From a checkpoint of a small transformer trained on Wikipedia: a variant of Muon for these matrices.
Each number is 500 + 25 x the weight over its row's rms, rounded and kept within 0 to 999. Layers, rows and columns count from 0. Numbers have three digits each. The size before them is the row's rms in percent of the matrix's.

# layer 9 MLP up, 1536x384, rms 0.0896, rows 624-652, columns 288-383
103:484464440457540500517572501492518518471494515451490509502482459539479482495513551519474507507507529507485474526500484474482554491477472482515544503508466484484464481538510487554482501521523480472474495486496480450476499522473538526490533476499489483508478463455479470515544520488477514489
096:509567523518508525493511479508519519513511467483513460520464469489537498537524477516489481489509521504536516481509477539520510522492515508501499539541483500501519507497512516493501536430502472486487450534476470478464507455468491501504491433517508491529458510514491463522535503485539531493
110:505520457473506494512518485520497558517505493483505499486495524509533480480488497489512489514497521475522535472525539441538488497489457501530494507521498491488493447462523497499540535513526510538522484516514487528489495497487503549523476472558511528534549515478479521493490516524535497513
096:525537465488512518472506525507504500502454534518489469526493498499482481529457495471456480516501493483496501520465481512503480505498504504535484492526515464556501489510492520470533517516466511536538479504516505523500486523480505512509519499497489524513498506481486435486525461496512466480
102:452490536459532495491488506514496487516519454488565475516482477474499494479499510515491501481513524502484491484506496491464476496532526501448495484541495501460524517479491534490495487523532551500490481525496498518485523466496500527495485514504489492512535486496513523488503533475567521562
098:499544501476465507488496514520523488495504529491508555466476466531455507515482526529495488514491496484506449552462527494500488491458520510523527515489569496523454507510490492476507520496470521497484495480508487482471514519530472555495485538484511509466471428497501502500528528519480492494
103:492533515485458514515540536501475512484487475465456509487516509478473500511518491507486477487519513508529476499501533520482490517472477526513525537524433476495508470467520491486505485503495525482501494478512495502499463437469523495500499528477484496505514517533520506502481508462548502496
100:479530474448526471481467479537485517494550504532508443503469491531524504525532517498474483540536512496508518559522504518529505506542507489508521470513519511503524515502504524566480543503488476505555498534520516471499552431500489478496481472519496511517485505521517494482517496495511489482
099:524506496542490468472527487531490516534495462460480542470483494528521532495524504498515522494493472503511475519519496465501494470518516464496496527469470450497511484508507495531520509517518499532571508508522492502469535550438471547516481507521533476512466479516563480486502528532521499460
102:535462507490541494462485475495511518526484483464499501510482449528531518495471543558468534461481469514516495468451497530503518499473515479520507527465485493496481483522480534506481507459480516549483452521506476453517495519510482519519507487518531492496495525515506444485510494500508561514
096:510466521464526470519538526519466529493527496532496483480491492484504505515450466485529519512491492506475520513475493535507509550502483549498478495542465534483525528486506476505474521490513486492490511478494485466484461471489524480533508523491500530513482530515564492458547517489518466484
117:462499516503557495516488470526520498508498488507477548511493530488553490530525468533459487489517535463501503493525510461526493480536501508505492482525481489511531501472496495457470502530500551477488482457518490501490533521507494412471499532525486477525491507488538476528498495512483461502
098:508516490481547490503476489477490505523475492498488538504502531462519560518479496512484489500488483481494505507565519528546554505504494446522561500493539548461455471524542537486535499529514461539522456473517562461547497538515478477492485522506523519493502468521489507527519464478474512474
098:514508499495497541545472487491545498529493488464468472523496508501475528510504483437491475477499519470518470524536512530465520528468509457523487485501491506511495516475528509483490506521507520480494505495555490471461533518470506524487494519524474522515515488523552475459502500476508505519
102:492525519542487503509489488542489507484469501469468520476526480475512470524512425513473506508511486531447472475498501509539503472477488489509509537470477572520511519456488524486457526513508513460524532511489551435473472501499513518518538511576487514539500511471495491519497443509525515479
099:515480475460482525487508526516505492507530539452524527512526488504523530491509516506485489547497539534475455542488487528497505517517551505509463478500504500551444497489561528508487490504483500487509493518508516462479483506499507487479525512537469494500552534479483500491516493508469502498
102:492527504518508528520506459509468517550486482535524492508515499470509525533510537507473498464498496522514550489504511496468487565486523473491499523514493485515457508538489490519525525473537514454507492477478537477508530495497478489401488498546502503471493541500501493513502480496483520433
093:513502474508526506540490489506489488505466474496486520528513496466548495497509472465496497493441497526480515509464524535504493480527490467470554479460539461486472528506539487488521502474510543532494550547506519528478517480515518464531511480486484492502479513479487499520481523504511492536
104:511548542491480515531492487470464511492484519491505537531525494540494516528504491550521518502516559532521475491503524502481532517470542498495492494488503519489509464510481508502467495519545495475523518520489480490551496477506497515482488493519508468503477499555472519475480531551487501483
099:491514471506474488482472500501486495517505457473501483487506481510516532511528482507463489501494480518510476511496517491479524490465521444512489494495506512469486532481535508512484519506486509479512517508517472540512475491534476531463537510444481545494479515495499515511493517505534512540
104:548505497512503474491459535497492468496474479512479510547505504520502503492504530495546465488478514533498480464455450457487514467496501503513492505500495509517489495485508470536527467518509455519534453500515525517501489518534503492491521522515567516496491471521514484466465488534490457515
098:478499511484509543515538466476507500500535539543516505478499496456464485507464525485475487517495485487512476472493537526506540468507486508486463502494477534486474545477498496509463512453511488486521477505513507496487485526453553548503491506556543467422487515518473540519471475540479463495
102:551523530503468471526493507473502482487522523510458490498471499470470481459469481483497489500469495495486495449508514480525448500466478475493503529488520507509491502483506525507457457556481474513526557515483466514508502527508551492486519500520491519476514494509507525510494509498513518490
100:490503459509525518490489501476517486510518485543559499513501490531461516471494488507536512513496474479541452491487509501508487503509440555517503503508473483525485500457548522525444468557496465500511479503530479506485485544539535457462471504459511538516518514478508488507447538520502493482
093:535505496478474454542542506481521481526520503494478511525525508491523529489514482529499516515478495500552467525489502483497534514533530528477542500500477520545489521510513488533506508511521480512505502483469493520516504529522467531540496500470481505498531475525491520482518526522511518489
101:501504488493512463527498492543523550501509498532496471512502506493528526507479517503498488414583492517509501485485485486507499499513482502499497482504489497489525521508491466467458546495529460505488503557492545536494484482516521472515532509513494509506502474489481483489481509498529494526
096:491516498467488515492492459519464514488509515538506461464486492497483536517548493492505476536469502512520527472487534480505507483510502456520534485519491516539506519500493472502511530509506518471503553475471465535485512501520472514505524474535523496460456469491484486467456538505488523470
094:438502448473540483497517523490487487481489540503515556504496503535511519532504529534498473540521503476495486512504452540494481523500518478531527499477513532526508491551439470499563527493519483457514490492514471519535486488506491537510496473500493492458470510461516496536494516517536468482
100:439472509465502499513528480493470543516511507498530495490526517478514527503530523481534488545518550520457460496487513522520513483501499527508480497513493507497503482512519469482494487542503482542521492479505516497473526500537472527503493507479488474512479499496517488516494483494557499459